Weights of a small transformer language model.
Training: a variant of SOAP for these matrices, 151M tokens, 4609 steps.
Each number is 50 + 10 x the weight over its row's rms, rounded and kept within 0 to 99. Layers, rows and columns count from 0. The size before them is the row's rms in percent of the matrix's.

# k: layer 6 attention key, 128x128, rms 0.324, rows 78-127, columns 96-127
# q: layer 6 attention query, 128x128, rms 0.31, rows 79-127, columns 96-127
# v: layer 6 attention value, 128x128, rms 0.431, rows 64-114, columns 96-127
# o: layer 6 attention output (transposed), 128x128, rms 0.413, rows 64-113, columns 96-127
k78 090:27 49 47 45 35 49 44 44 51 48 49 40 53 49 50 26 42 46 58 39 54 54 51 60 59 53 54 42 54 49 48 68
q79 109:47 39 46 45 46 59 56 40 48 52 55 47 55 48 50 51 21 40 39 63 47 30 42 56 32 49 43 61 45 47 57 58
k79 107:34 60 49 33 54 32 56 68 36 42 51 39 80 67 64 48 48 37 46 39 52 55 52 45 54 52 61 44 40 54 68 43
q80 106:41 66 45 48 65 46 60 36 41 57 37 35 54 57 33 53 36 68 41 64 40 27 40 38 52 45 52 54 63 53 42 68
k80 106:45 67 46 56 54 46 37 47 44 62 50 39 59 46 62 45 64 52 32 53 51 54 47 44 55 47 63 53 55 40 67 56
q81 101:48 47 47 55 44 50 37 52 50 68 64 59 45 45 25 62 26 66 63 50 45 41 46 62 61 33 47 48 47 57 57 60
k81 107:52 51 45 54 26 59 60 44 51 45 68 31 53 53 53 48 50 57 22 45 45 53 29 60 43 56 51 43 63 52 48 53
q82 118:59 46 57 29 71 50 45 60 59 57 62 53 30 45 45 38 25 60 51 44 48 49 30 56 52 58 45 55 35 54 56 43
k82 109:46 46 60 32 47 57 55 45 46 63 60 44 66 43 55 37 49 47 46 40 46 41 54 55 46 52 48 62 50 48 47 59
q83 093:56 37 59 47 56 55 33 66 54 34 57 45 42 60 39 55 45 52 41 49 54 54 42 51 41 59 78 51 47 49 41 45
k83 095:38 52 53 47 46 61 53 42 42 49 62 64 47 57 48 56 15 48 39 39 51 47 41 73 49 47 46 50 67 55 53 45
q84 108:59 60 48 51 47 59 42 47 44 45 64 61 48 40 62 38 46 41 47 41 39 42 54 53 44 39 48 51 40 36 62 32
k84 110:49 29 63 42 49 41 33 47 49 33 48 40 44 48 48 60 49 54 52 40 51 50 57 25 44 53 35 42 46 44 58 56
q85 115:29 42 56 47 47 31 54 34 43 36 38 50 50 42 54 39 67 51 58 70 47 46 29 68 63 53 57 57 66 42 57 61
k85 109:45 68 41 48 63 66 52 49 54 52 48 40 47 35 33 55 50 57 62 37 63 44 32 46 55 41 58 37 37 52 55 49
q86 114:51 54 49 56 44 63 67 52 40 59 48 59 50 65 61 66 75 66 36 58 45 68 64 45 42 60 49 54 62 55 55 47
k86 108:42 67 55 50 45 57 32 42 64 61 42 49 40 38 45 36 54 42 44 59 61 39 50 42 45 35 35 49 33 43 64 56
q87 123:45 55 55 54 54 66 53 37 39 55 60 44 45 38 42 45 32 48 50 43 51 53 41 52 56 50 38 41 38 67 56 55
k87 126:31 55 62 42 48 45 60 56 41 68 50 31 66 28 59 34 61 42 48 36 50 64 38 62 41 47 56 51 53 44 58 55
q88 113:40 39 67 57 52 67 64 69 43 33 32 69 53 49 75 50 64 43 51 43 45 52 42 66 43 56 58 57 59 47 35 48
k88 127:49 41 45 39 47 37 48 41 55 62 57 55 36 52 26 49 44 42 70 51 48 40 60 53 51 38 48 60 39 39 42 40
q89 107:70 41 50 28 50 43 54 52 44 44 49 45 56 69 44 37 27 36 62 30 41 46 41 65 33 56 53 51 42 56 74 54
k89 105:62 57 63 41 47 53 46 57 39 43 45 49 53 49 71 38 37 43 66 39 38 54 62 34 64 32 38 59 61 47 48 44
q90 106:51 35 54 70 45 33 43 42 35 37 54 38 58 64 56 63 43 51 30 51 51 46 48 60 20 52 57 38 40 59 53 34
k90 113:52 48 39 52 33 47 50 40 40 45 55 41 39 55 46 28 35 66 40 42 50 58 37 45 45 43 62 54 62 61 70 40
q91 115:63 63 42 50 64 45 41 66 40 58 69 47 39 52 42 55 63 56 41 50 42 58 44 41 52 54 44 54 46 75 47 62
k91 109:49 61 58 41 56 59 56 54 66 64 41 30 38 51 56 48 39 37 45 39 56 72 43 43 52 33 37 52 55 51 65 67
q92 104:40 68 66 49 48 47 44 47 40 42 34 70 69 68 64 67 56 49 50 65 43 44 44 43 45 57 47 47 51 47 61 60
k92 093:39 45 40 66 44 65 35 36 52 43 55 31 56 56 41 45 58 48 63 42 65 62 48 35 41 60 54 55 57 56 52 61
q93 104:55 53 56 26 45 51 58 38 54 68 48 41 56 48 46 51 56 46 52 42 37 57 44 53 36 39 55 30 49 52 66 65
k93 105:42 46 51 59 51 55 48 54 64 44 39 34 57 55 65 48 54 37 54 52 61 67 39 33 52 55 49 53 50 64 33 38
q94 097:68 55 46 33 44 34 60 42 65 64 47 44 57 49 48 53 40 50 53 46 26 36 48 75 52 49 41 44 41 57 69 53
k94 089:49 44 57 35 61 57 57 45 47 40 44 38 39 34 59 44 45 43 45 48 62 38 59 37 38 65 65 45 57 34 50 42
q95 112:38 44 47 53 56 32 47 41 46 42 52 57 60 51 72 57 54 53 58 68 62 60 49 50 51 49 31 43 48 52 54 57
k95 113:51 67 59 56 52 72 44 54 61 50 59 44 46 49 58 45 47 74 57 48 49 46 44 71 62 60 61 49 54 60 31 40
q96 099:46 69 43 44 40 36 55 40 45 43 65 51 39 59 26 47 56 62 44 46 34 52 33 43 48 50 54 44 61 63 49 50
k96 100:49 60 53 53 64 55 41 28 34 61 35 40 56 36 44 33 52 64 46 41 52 60 47 48 46 49 52 44 50 61 73 66
q97 107:73 50 61 46 50 52 61 53 53 41 60 38 62 57 58 53 23 64 34 40 43 45 56 49 35 45 59 44 44 52 48 52
k97 107:32 49 57 57 52 34 57 55 54 51 25 42 57 53 61 45 49 45 45 57 52 64 49 44 56 46 39 68 50 53 49 38
q98 140:36 46 41 63 48 43 48 71 37 17 50 48 44 58 62 46 55 53 43 56 49 52 43 70 44 44 61 61 57 45 49 47
k98 149:46 42 40 37 51 47 40 41 35 49 56 56 57 67 52 53 53 53 42 46 48 58 30 44 41 40 47 33 65 50 48 51
q99 121:50 61 56 47 52 43 43 47 47 49 35 49 68 54 46 52 57 57 55 56 41 51 38 45 71 43 51 46 33 50 31 50
k99 127:45 68 39 64 62 44 54 39 59 48 45 26 53 47 64 60 36 50 38 57 39 59 51 51 59 64 49 47 66 54 52 41
q100 105:22 55 53 40 64 40 50 44 34 62 30 40 56 42 55 60 50 50 56 58 61 50 35 39 52 66 44 42 59 56 57 59
k100 111:45 57 49 51 48 54 58 51 52 37 44 46 56 52 63 43 57 40 61 41 42 51 26 61 51 47 59 46 62 36 46 58
q101 107:56 60 50 40 59 46 45 60 36 52 42 46 41 57 60 50 62 46 58 43 63 45 46 42 61 54 62 54 55 42 51 37
k101 097:55 40 34 47 50 64 49 42 52 46 69 39 59 69 55 50 35 60 45 44 44 42 61 40 49 46 55 37 50 40 53 61
q102 103:62 60 43 46 57 35 46 39 44 44 48 50 53 59 44 52 46 53 58 46 51 44 60 61 54 63 59 63 57 54 41 60
k102 101:53 56 55 51 51 58 41 45 61 65 56 66 49 49 62 52 43 58 63 48 55 56 46 57 69 48 27 63 73 45 63 43
q103 103:43 52 55 41 54 44 50 42 37 56 32 57 54 57 41 57 70 61 46 56 39 46 64 52 42 69 56 46 54 51 19 52
k103 104:63 63 43 56 64 27 53 37 58 48 50 41 53 46 44 67 62 38 48 55 54 63 51 42 66 52 48 50 57 51 67 59
q104 108:58 56 68 69 49 44 56 38 36 43 47 50 46 64 68 55 46 33 59 37 59 60 49 35 42 53 35 49 29 34 50 38
k104 110:55 52 48 41 30 49 42 58 39 26 47 42 37 61 44 51 45 64 52 33 57 53 70 54 49 69 48 50 56 57 54 38
q105 106:44 53 68 59 69 80 46 63 55 41 57 67 38 58 62 57 59 42 32 45 38 40 41 44 51 54 61 43 56 59 54 39
k105 112:41 14 60 55 33 59 41 35 35 60 55 55 52 53 31 38 49 37 54 50 44 41 46 50 40 51 58 53 48 54 39 52
q106 108:60 52 66 47 44 68 36 46 63 37 52 58 40 48 49 39 40 52 66 63 71 36 58 60 39 64 44 41 57 55 45 43
k106 116:41 55 71 64 38 42 47 52 39 63 74 62 61 54 49 42 49 47 48 38 50 45 45 41 37 40 53 59 48 57 45 49
q107 129:53 50 33 45 39 44 55 38 55 45 54 45 47 56 38 52 53 61 45 48 53 50 49 44 45 47 63 45 61 32 27 70
k107 126:53 53 47 59 74 54 60 46 40 47 45 53 63 53 51 71 54 55 47 49 54 55 45 46 56 37 50 47 57 65 51 41
q108 115:45 55 46 55 58 60 51 74 48 54 42 41 59 46 48 49 47 40 54 40 71 48 42 65 43 36 58 48 50 31 45 46
k108 114:41 40 45 45 54 32 56 51 47 38 40 44 55 55 52 55 52 44 65 59 41 54 37 54 49 32 48 47 52 45 42 64
q109 107:55 48 60 52 46 38 52 58 36 58 48 49 45 46 55 40 41 51 42 44 45 67 42 74 68 48 47 56 57 67 57 48
k109 114:49 58 47 30 24 45 57 52 65 49 62 51 40 47 48 51 39 38 54 52 47 41 44 47 44 59 25 52 35 46 50 42
q110 101:59 52 61 60 55 56 55 58 66 52 54 44 58 49 45 59 55 54 35 59 50 53 40 43 52 74 58 58 61 27 50 56
k110 109:39 63 46 52 31 50 41 47 46 38 63 60 49 48 48 72 42 37 47 52 40 47 64 36 54 51 44 60 54 56 41 70
q111 117:59 62 44 68 56 52 57 63 48 50 41 66 59 41 49 64 60 61 52 47 58 39 63 22 57 37 47 56 41 53 51 40
k111 119:59 27 43 35 47 50 44 52 41 51 72 57 33 44 47 53 57 55 52 54 56 38 67 57 41 60 56 47 46 41 41 58
q112 083:49 56 49 50 48 60 45 46 53 45 56 54 41 37 47 61 48 37 78 52 36 41 40 56 64 46 30 55 62 44 44 67
k112 081:57 53 46 36 69 68 68 68 72 71 41 54 59 62 37 63 50 51 57 44 48 65 57 66 44 49 51 54 39 49 40 36
q113 100:45 54 50 68 47 55 40 55 63 35 59 49 39 51 45 52 49 54 59 64 51 47 59 50 52 61 62 43 42 36 39 44
k113 105:49 55 48 40 46 38 49 38 53 75 65 54 46 62 63 53 53 62 51 49 52 59 54 64 61 60 44 46 41 58 41 49
q114 097:48 61 58 66 63 30 52 47 54 54 47 42 40 31 59 35 54 58 47 56 52 64 49 40 72 57 54 57 36 50 55 49
k114 098:63 42 33 46 56 76 55 58 71 37 54 65 36 54 35 60 52 56 62 41 52 33 57 59 34 47 51 54 38 49 60 59
q115 115:62 40 50 46 53 55 48 56 42 46 52 51 42 44 67 64 57 45 35 56 56 45 54 28 57 62 34 52 60 47 53 49
k115 113:41 51 44 50 36 62 55 64 57 55 75 45 40 58 37 53 41 40 40 51 74 43 63 54 51 52 67 51 45 49 49 50
q116 107:50 51 39 54 48 66 69 45 56 50 53 55 53 59 60 54 54 55 50 58 70 40 55 41 42 49 51 40 41 54 45 54
k116 108:66 50 53 53 37 38 44 42 37 48 57 52 56 59 42 55 61 54 48 64 54 44 59 51 60 43 43 46 32 56 47 47
q117 118:45 43 35 45 80 43 33 38 43 55 53 40 54 52 44 55 29 51 42 60 52 29 54 57 53 58 42 53 55 57 49 56
k117 115:48 68 50 56 49 42 47 61 39 46 39 30 58 47 68 48 50 49 40 59 57 53 26 49 64 65 58 55 61 57 65 57
q118 106:52 42 48 55 37 61 51 38 65 51 40 55 59 34 62 40 43 67 45 58 39 61 30 59 66 47 60 67 45 54 57 52
k118 104:47 57 49 32 60 56 51 59 59 57 60 59 38 43 34 68 36 40 49 65 58 29 61 50 38 42 41 58 61 44 49 37
q119 098:57 53 36 37 54 60 53 63 45 45 51 47 60 48 50 41 57 45 49 45 62 33 35 54 42 58 44 68 62 46 62 54
k119 097:34 41 34 52 46 44 54 62 61 72 39 57 64 34 56 54 42 59 48 52 38 55 34 58 47 40 50 39 38 39 51 49
q120 108:46 37 45 52 44 42 61 50 42 43 70 55 40 61 52 47 48 39 49 50 57 66 52 38 59 48 37 30 47 63 67 50
k120 114:83 69 53 47 49 54 45 34 35 43 59 39 41 46 39 47 56 50 53 67 46 43 52 56 67 47 38 63 53 76 46 49
q121 112:40 42 32 37 25 41 61 51 50 51 44 48 51 40 24 50 50 37 40 59 43 48 32 49 60 40 60 45 37 58 50 74
k121 116:62 64 41 47 55 60 63 51 38 28 54 52 53 58 54 56 50 40 37 63 51 45 37 54 40 55 55 29 69 37 61 36
q122 115:45 40 60 40 42 64 51 38 54 44 58 49 36 40 51 31 44 45 61 47 53 65 62 52 46 40 51 43 40 45 37 40
k122 104:56 41 62 50 51 40 47 56 45 36 37 82 45 45 25 44 37 59 67 39 58 42 43 55 34 51 42 47 58 49 39 50
q123 096:61 49 57 70 44 49 51 51 38 63 58 44 31 54 51 46 49 31 63 39 66 39 55 26 57 47 39 50 24 41 65 30
k123 099:65 49 56 47 36 52 46 56 34 26 49 50 46 50 63 37 37 53 48 52 37 42 57 65 50 54 41 45 55 59 63 44
q124 117:52 44 52 57 57 37 55 37 49 34 57 59 56 42 55 50 71 43 51 56 46 67 76 38 59 52 57 32 54 47 50 29
k124 114:56 46 59 45 50 51 40 37 64 46 47 58 28 40 61 56 56 62 62 60 66 56 33 50 43 71 36 46 56 55 52 63
q125 103:30 42 59 49 60 38 49 60 44 53 44 64 71 52 62 54 52 60 71 61 47 68 56 60 48 64 46 32 54 54 58 56
k125 099:66 72 49 51 29 46 44 37 55 48 46 53 49 42 60 47 52 47 61 57 45 40 44 54 65 40 48 70 46 60 41 53
q126 113:36 39 63 44 60 64 47 47 33 64 43 62 32 40 50 52 44 45 49 35 39 50 54 50 44 44 53 50 58 48 48 50
k126 116:40 41 50 55 48 36 47 38 66 54 19 42 74 38 61 49 58 41 55 38 41 58 34 55 38 50 47 54 46 50 63 49
q127 110:40 37 39 55 45 48 54 42 51 56 44 48 64 51 71 52 43 43 47 64 48 68 40 69 31 46 40 43 48 47 51 49
k127 104:40 56 40 58 62 34 49 55 57 44 41 45 67 43 41 51 35 53 48 49 51 38 54 39 48 45 50 44 59 53 56 41
v64 111:48 47 63 35 54 51 43 51 59 50 54 45 42 48 70 60 65 56 41 61 31 61 58 64 52 36 60 37 53 54 56 49
o64 106:48 44 36 44 29 59 35 47 44 44 38 52 41 50 49 53 70 65 52 64 49 59 42 40 54 60 62 57 61 51 46 55
v65 109:70 32 38 45 49 28 68 59 53 34 59 39 55 70 54 45 59 45 36 28 47 53 53 32 60 56 37 48 54 51 66 48
o65 108:50 47 49 46 49 36 51 44 46 56 59 32 66 55 55 37 53 46 37 60 66 54 50 41 48 58 36 52 42 48 43 49
v66 116:44 56 58 51 44 42 56 47 60 65 61 33 43 47 38 52 44 48 45 41 58 61 51 48 56 48 40 62 32 56 37 38
o66 109:43 40 42 61 39 50 54 66 56 40 58 51 73 55 64 45 52 56 65 42 50 61 44 62 52 44 38 27 67 56 58 49
v67 113:59 37 54 80 52 57 36 46 35 46 55 53 60 36 55 49 41 34 38 42 45 71 44 48 43 49 52 44 56 43 68 37
o67 101:43 47 46 48 53 39 52 61 36 59 26 55 34 57 36 65 52 45 51 51 52 57 48 48 52 57 41 73 59 61 60 38
v68 112:63 51 61 37 44 53 59 55 69 45 52 55 26 48 68 30 50 24 56 65 45 34 47 66 30 45 49 36 46 51 47 53
o68 103:42 39 37 56 52 43 52 46 51 49 54 53 65 56 57 50 62 46 46 42 44 48 57 64 27 51 65 53 50 56 63 41
v69 113:39 54 49 32 53 39 55 54 54 51 39 47 42 50 59 43 52 47 62 33 34 52 43 32 61 53 40 64 55 50 51 53
o69 107:60 43 48 42 31 48 30 45 48 65 44 64 51 33 47 41 47 45 43 53 56 21 54 40 47 49 37 38 43 46 48 38
v70 112:44 62 25 37 51 54 42 40 59 53 50 65 61 61 37 67 35 62 50 51 67 54 47 52 52 51 37 49 46 53 47 55
o70 102:54 70 51 59 35 38 43 45 74 40 55 34 57 55 51 51 59 39 32 56 46 45 45 63 51 49 42 28 26 60 45 41
v71 119:66 69 62 48 67 55 54 40 37 45 45 59 37 37 53 49 61 47 76 58 59 56 58 56 45 50 41 62 56 44 44 32
o71 115:44 49 52 46 75 51 68 44 38 51 37 33 68 48 56 53 52 55 54 39 49 48 41 47 67 52 51 67 39 60 40 59
v72 122:66 38 61 50 39 40 42 58 70 26 58 51 46 43 56 40 52 54 42 56 46 40 30 64 52 43 54 49 60 31 58 32
o72 113:65 33 57 47 40 47 50 50 35 47 50 57 47 50 36 63 58 45 34 50 63 44 54 65 61 68 68 41 67 43 54 53
v73 099:57 79 61 45 55 37 42 55 44 40 39 62 56 33 47 58 63 40 46 48 42 46 52 57 64 37 62 44 62 43 63 44
o73 093:49 50 55 52 41 78 43 42 46 74 44 49 36 52 30 51 42 50 43 45 45 64 54 50 38 59 53 44 47 47 53 47
v74 111:61 67 71 64 54 52 73 48 37 38 52 57 67 38 31 56 41 84 51 54 51 52 48 52 37 39 59 42 72 34 34 49
o74 103:46 36 68 53 43 51 60 41 39 40 40 53 54 33 56 57 30 56 44 60 41 49 49 43 43 49 47 63 37 38 30 40
v75 104:38 47 57 59 52 55 48 57 58 49 65 65 43 55 29 64 54 60 51 59 44 44 47 54 45 44 63 56 34 39 43 57
o75 091:36 36 50 64 56 58 23 64 41 39 52 54 54 54 57 62 68 48 33 41 50 35 57 35 46 43 57 48 60 51 46 56
v76 120:43 45 54 51 57 48 53 56 35 39 69 40 62 52 30 48 57 31 40 32 40 37 60 47 60 42 53 42 43 58 36 57
o76 117:34 35 45 52 65 52 52 39 42 66 50 24 49 58 29 49 40 57 47 55 48 55 60 48 58 37 47 50 35 49 55 44
v77 098:53 64 47 53 50 54 66 46 50 43 56 35 37 38 51 31 53 47 51 36 57 52 43 38 50 25 50 54 53 53 56 39
o77 091:53 55 58 56 46 40 58 48 51 55 60 49 55 48 56 54 50 62 53 44 49 59 56 48 42 46 40 71 46 51 45 39
v78 122:51 47 35 43 61 43 36 42 44 55 53 77 60 51 50 44 49 37 32 54 76 43 45 46 59 50 51 45 48 58 31 58
o78 111:50 70 69 46 55 43 43 44 52 67 52 54 55 46 50 62 53 48 57 52 65 49 44 51 62 43 46 47 42 55 35 36
v79 113:44 50 53 36 49 51 42 35 44 54 60 61 68 41 45 54 31 32 44 55 63 53 66 46 53 41 36 51 60 62 33 43
o79 104:61 56 54 44 50 46 78 52 56 43 66 50 40 41 58 45 34 45 57 57 45 61 44 50 68 47 54 55 43 51 54 51
v80 118:45 50 69 46 49 52 53 45 27 52 42 53 42 47 50 43 55 56 63 68 71 53 48 58 36 43 38 51 41 49 54 34
o80 113:39 47 44 52 68 44 69 50 40 37 52 55 52 50 47 47 55 74 41 51 61 61 47 52 32 53 54 44 56 40 42 58
v81 117:57 64 44 63 48 36 44 56 49 55 39 48 48 47 30 56 39 63 66 60 49 53 33 62 44 67 50 53 47 57 33 44
o81 112:47 39 59 39 50 40 45 64 59 43 46 37 65 40 45 59 33 56 38 46 53 48 57 49 32 61 59 57 58 63 60 46
v82 115:48 55 53 53 52 64 53 63 52 45 55 29 56 51 51 52 54 62 37 57 53 47 62 37 60 50 62 55 51 31 52 49
o82 102:63 36 62 42 64 45 61 63 62 42 50 50 32 39 44 48 53 39 59 48 35 48 54 52 60 40 56 48 43 38 33 56
v83 116:67 45 56 53 46 64 58 54 41 37 56 50 40 39 47 74 42 46 45 43 56 37 41 45 51 37 50 50 44 56 45 41
o83 110:48 53 44 35 42 50 58 61 57 50 52 40 35 48 41 69 45 39 52 47 38 72 38 59 47 45 47 55 36 56 46 75
v84 103:39 63 53 50 50 21 51 48 59 53 48 50 23 40 55 41 57 57 41 54 60 49 50 53 50 49 51 38 42 55 39 63
o84 099:33 44 59 44 23 46 49 42 58 53 60 41 54 48 67 47 44 53 59 49 62 38 32 58 43 47 63 45 65 45 57 59
v85 111:60 41 47 67 59 50 55 49 36 44 52 53 61 50 57 52 44 52 40 62 41 41 48 52 56 47 49 39 52 48 47 67
o85 102:42 34 55 65 60 38 43 64 61 51 60 62 56 43 50 38 56 79 40 43 45 49 48 77 55 58 32 55 40 68 40 47
v86 111:50 64 48 36 59 24 52 54 58 62 40 41 53 54 33 50 57 62 49 51 48 54 61 52 52 53 55 69 29 42 42 56
o86 104:54 49 39 49 38 49 53 36 56 48 48 50 62 55 60 45 45 31 38 52 60 47 48 25 20 42 52 58 49 46 40 56
v87 123:47 47 60 46 55 65 62 54 57 65 50 58 47 57 36 60 47 38 56 59 58 63 56 41 38 29 42 36 66 62 43 74
o87 111:34 63 51 50 49 61 33 56 51 49 39 56 56 20 59 60 46 53 57 47 53 53 54 46 50 45 45 37 61 58 45 41
v88 107:46 46 41 64 43 62 54 62 74 63 51 67 49 61 42 49 44 31 55 73 55 63 59 41 36 51 42 58 44 55 53 40
o88 107:51 56 44 52 59 48 54 69 42 45 44 60 51 48 48 43 51 54 42 61 55 46 45 55 61 35 49 61 64 78 47 41
v89 121:54 34 45 54 52 48 35 57 48 65 54 59 53 44 50 58 56 63 22 53 53 39 57 60 60 44 49 27 34 55 54 31
o89 116:68 46 63 48 85 43 42 56 32 65 55 49 48 55 73 54 47 53 57 47 39 52 44 51 55 69 74 54 33 55 47 42
v90 113:32 52 54 46 45 42 48 57 61 56 59 51 49 37 36 65 63 59 52 33 56 45 63 39 50 37 57 69 45 71 52 36
o90 108:56 67 59 67 59 39 54 51 40 60 49 54 53 50 47 33 46 50 52 64 55 42 68 35 59 62 59 53 50 39 64 45
v91 112:57 42 72 53 45 57 43 39 29 45 53 59 60 48 49 65 41 58 40 56 42 52 64 44 55 47 61 47 52 51 39 37
o91 109:45 25 49 56 27 56 54 46 48 49 40 48 43 39 25 63 61 67 64 58 51 56 53 51 62 53 51 45 33 48 44 51
v92 112:60 63 36 49 36 51 52 46 49 44 59 56 56 50 28 58 58 56 52 62 49 25 48 64 51 50 55 46 56 36 37 51
o92 104:54 45 41 59 52 40 48 44 58 48 33 43 62 51 46 37 58 38 39 57 41 67 62 51 37 56 43 55 43 37 50 34
v93 114:43 36 50 53 44 67 67 38 59 53 57 44 54 49 56 48 62 42 50 62 45 63 49 43 39 58 44 58 38 46 60 44
o93 109:75 43 41 47 55 51 65 46 36 44 38 52 59 34 66 59 68 45 63 47 61 58 53 39 45 46 37 57 64 63 48 57
v94 121:53 50 44 60 45 48 49 39 52 61 52 56 44 37 46 55 63 36 38 48 55 35 58 49 61 58 54 53 64 58 38 51
o94 112:55 35 64 49 52 52 61 46 39 78 61 54 55 42 59 44 57 40 59 46 47 33 44 50 69 49 63 57 63 67 49 58
v95 109:39 41 40 74 54 38 40 60 41 50 66 52 60 54 49 54 30 66 46 49 33 53 50 50 39 62 42 59 31 63 48 49
o95 102:30 42 54 67 50 53 47 60 61 55 47 40 49 69 53 62 43 57 47 43 43 46 38 49 39 60 57 71 42 58 52 49
v96 115:55 33 38 45 50 39 66 44 50 48 49 68 54 42 57 37 36 50 55 50 39 52 51 63 65 53 61 60 42 42 46 64
o96 106:54 49 52 54 41 59 68 51 63 48 44 43 41 39 60 56 54 49 49 44 44 61 53 43 38 58 51 36 43 35 59 58
v97 115:62 62 53 63 48 40 43 40 38 36 42 59 41 55 61 34 40 37 61 47 42 44 66 60 48 41 43 40 53 66 52 35
o97 104:52 38 57 58 45 63 44 32 53 58 42 41 58 49 45 64 49 57 55 34 50 55 37 56 39 48 57 34 56 72 51 47
v98 115:61 49 58 68 42 59 51 43 37 45 58 59 53 57 50 58 60 47 45 42 28 44 42 43 46 63 42 44 54 50 53 46
o98 107:60 53 54 51 60 53 31 48 42 56 41 53 50 60 55 57 55 33 55 63 53 54 34 41 62 58 41 72 60 45 46 65
v99 105:43 45 42 62 35 60 59 52 61 55 67 35 56 54 43 44 47 35 49 63 48 24 53 64 37 62 47 58 47 48 28 48
o99 100:48 31 35 37 55 53 50 43 48 45 54 41 55 44 57 45 34 58 54 29 53 59 57 48 37 70 48 64 25 49 56 43
v100 118:56 51 73 52 60 45 44 50 59 45 38 50 63 53 49 57 44 47 65 47 47 36 59 59 42 42 60 61 54 22 56 39
o100 111:41 28 54 52 51 68 49 35 61 47 39 48 66 41 50 42 49 45 41 45 52 29 53 50 45 49 45 53 64 52 66 55
v101 121:38 57 36 44 53 49 45 62 64 53 47 44 50 46 47 44 38 47 54 45 51 32 50 67 52 37 47 52 61 41 53 49
o101 113:47 51 44 49 66 48 57 74 61 54 59 26 44 49 25 51 61 43 51 45 48 49 39 49 50 52 35 39 47 46 49 31
v102 104:35 53 40 66 50 60 58 48 63 42 43 42 64 37 35 39 56 31 26 44 36 43 58 57 42 34 37 45 51 39 43 40
o102 095:46 46 44 36 57 65 50 43 56 47 43 40 43 52 59 31 42 44 62 39 44 46 56 57 54 66 50 53 38 56 59 43
v103 124:37 55 46 52 40 62 57 32 52 58 49 72 53 47 43 66 45 71 56 49 52 57 57 52 51 45 23 38 56 48 57 44
o103 112:56 54 48 59 54 63 46 57 60 35 54 50 57 43 50 56 68 42 25 46 40 46 52 45 69 53 51 31 47 49 43 52
v104 114:68 39 49 65 34 26 55 64 62 52 57 57 36 72 42 58 45 50 57 46 40 45 43 48 63 45 49 37 56 56 62 51
o104 108:55 32 45 57 44 36 49 49 52 44 43 37 43 52 50 52 52 40 59 56 42 60 47 61 48 44 62 52 63 44 53 41
v105 113:49 73 58 51 41 48 50 53 49 42 67 49 51 40 23 61 39 57 64 64 46 39 36 56 61 48 58 76 39 59 47 38
o105 106:63 46 61 55 46 49 61 45 48 35 69 49 65 37 35 53 39 45 58 45 31 48 42 40 44 52 58 44 62 39 55 65
v106 114:50 55 45 59 40 39 48 37 49 50 59 68 63 51 43 63 48 36 28 55 48 53 55 62 46 38 42 27 47 57 46 44
o106 102:77 39 49 35 47 40 60 54 49 56 64 61 51 47 49 57 35 60 53 61 67 43 32 42 53 55 53 48 29 39 41 46
v107 102:49 34 39 59 58 60 52 53 47 60 47 29 64 51 68 48 37 54 55 61 54 57 48 41 51 58 54 67 78 37 56 45
o107 095:52 44 53 54 52 55 56 55 55 36 45 58 51 56 37 35 49 48 56 54 41 33 48 51 38 47 44 43 58 54 41 50
v108 113:51 46 62 59 52 51 54 61 41 46 41 68 55 53 52 48 41 44 49 61 59 53 51 35 41 65 56 56 36 44 60 34
o108 107:53 59 56 54 64 49 57 61 49 39 57 55 67 49 29 60 46 39 43 50 48 63 56 43 47 44 66 37 42 56 43 47
v109 125:45 56 43 47 50 54 60 59 44 55 49 35 38 55 64 39 43 38 59 60 43 49 35 73 52 57 20 53 51 54 58 47
o109 114:44 39 42 50 48 46 52 48 54 49 63 45 51 62 43 55 63 41 79 34 51 55 33 50 48 48 52 56 49 39 46 23
v110 118:67 47 56 49 46 24 29 74 69 53 59 48 56 69 56 54 49 41 38 58 49 55 54 54 50 58 34 58 43 68 51 37
o110 114:66 38 42 62 51 43 34 66 36 50 56 45 64 37 41 39 30 48 42 34 49 64 35 67 38 53 41 43 42 48 54 42
v111 118:61 47 58 34 44 49 46 53 59 39 56 67 45 46 55 61 56 33 54 35 57 63 53 45 47 57 54 43 43 50 44 38
o111 110:51 41 47 51 64 47 57 43 44 49 47 56 57 48 55 56 40 56 43 53 50 68 60 51 63 29 65 60 47 63 53 56
v112 110:51 58 68 41 50 52 53 57 65 54 42 32 45 39 38 57 52 38 49 59 48 57 37 50 55 47 53 29 52 33 61 52
o112 097:36 48 58 50 60 41 63 39 63 51 45 46 46 55 37 56 55 46 59 56 41 51 48 62 38 44 54 51 46 52 55 63
v113 108:47 41 70 55 49 56 48 54 67 57 72 53 37 36 33 60 52 42 54 55 29 68 36 35 43 29 70 60 61 48 62 61
o113 104:47 42 45 47 46 68 60 37 34 49 59 56 29 53 31 53 56 28 50 55 32 41 58 33 40 53 73 40 65 46 54 56
v114 108:58 49 56 68 52 44 77 46 61 57 55 47 42 55 53 45 47 47 46 63 28 59 36 34 39 64 46 52 72 64 41 74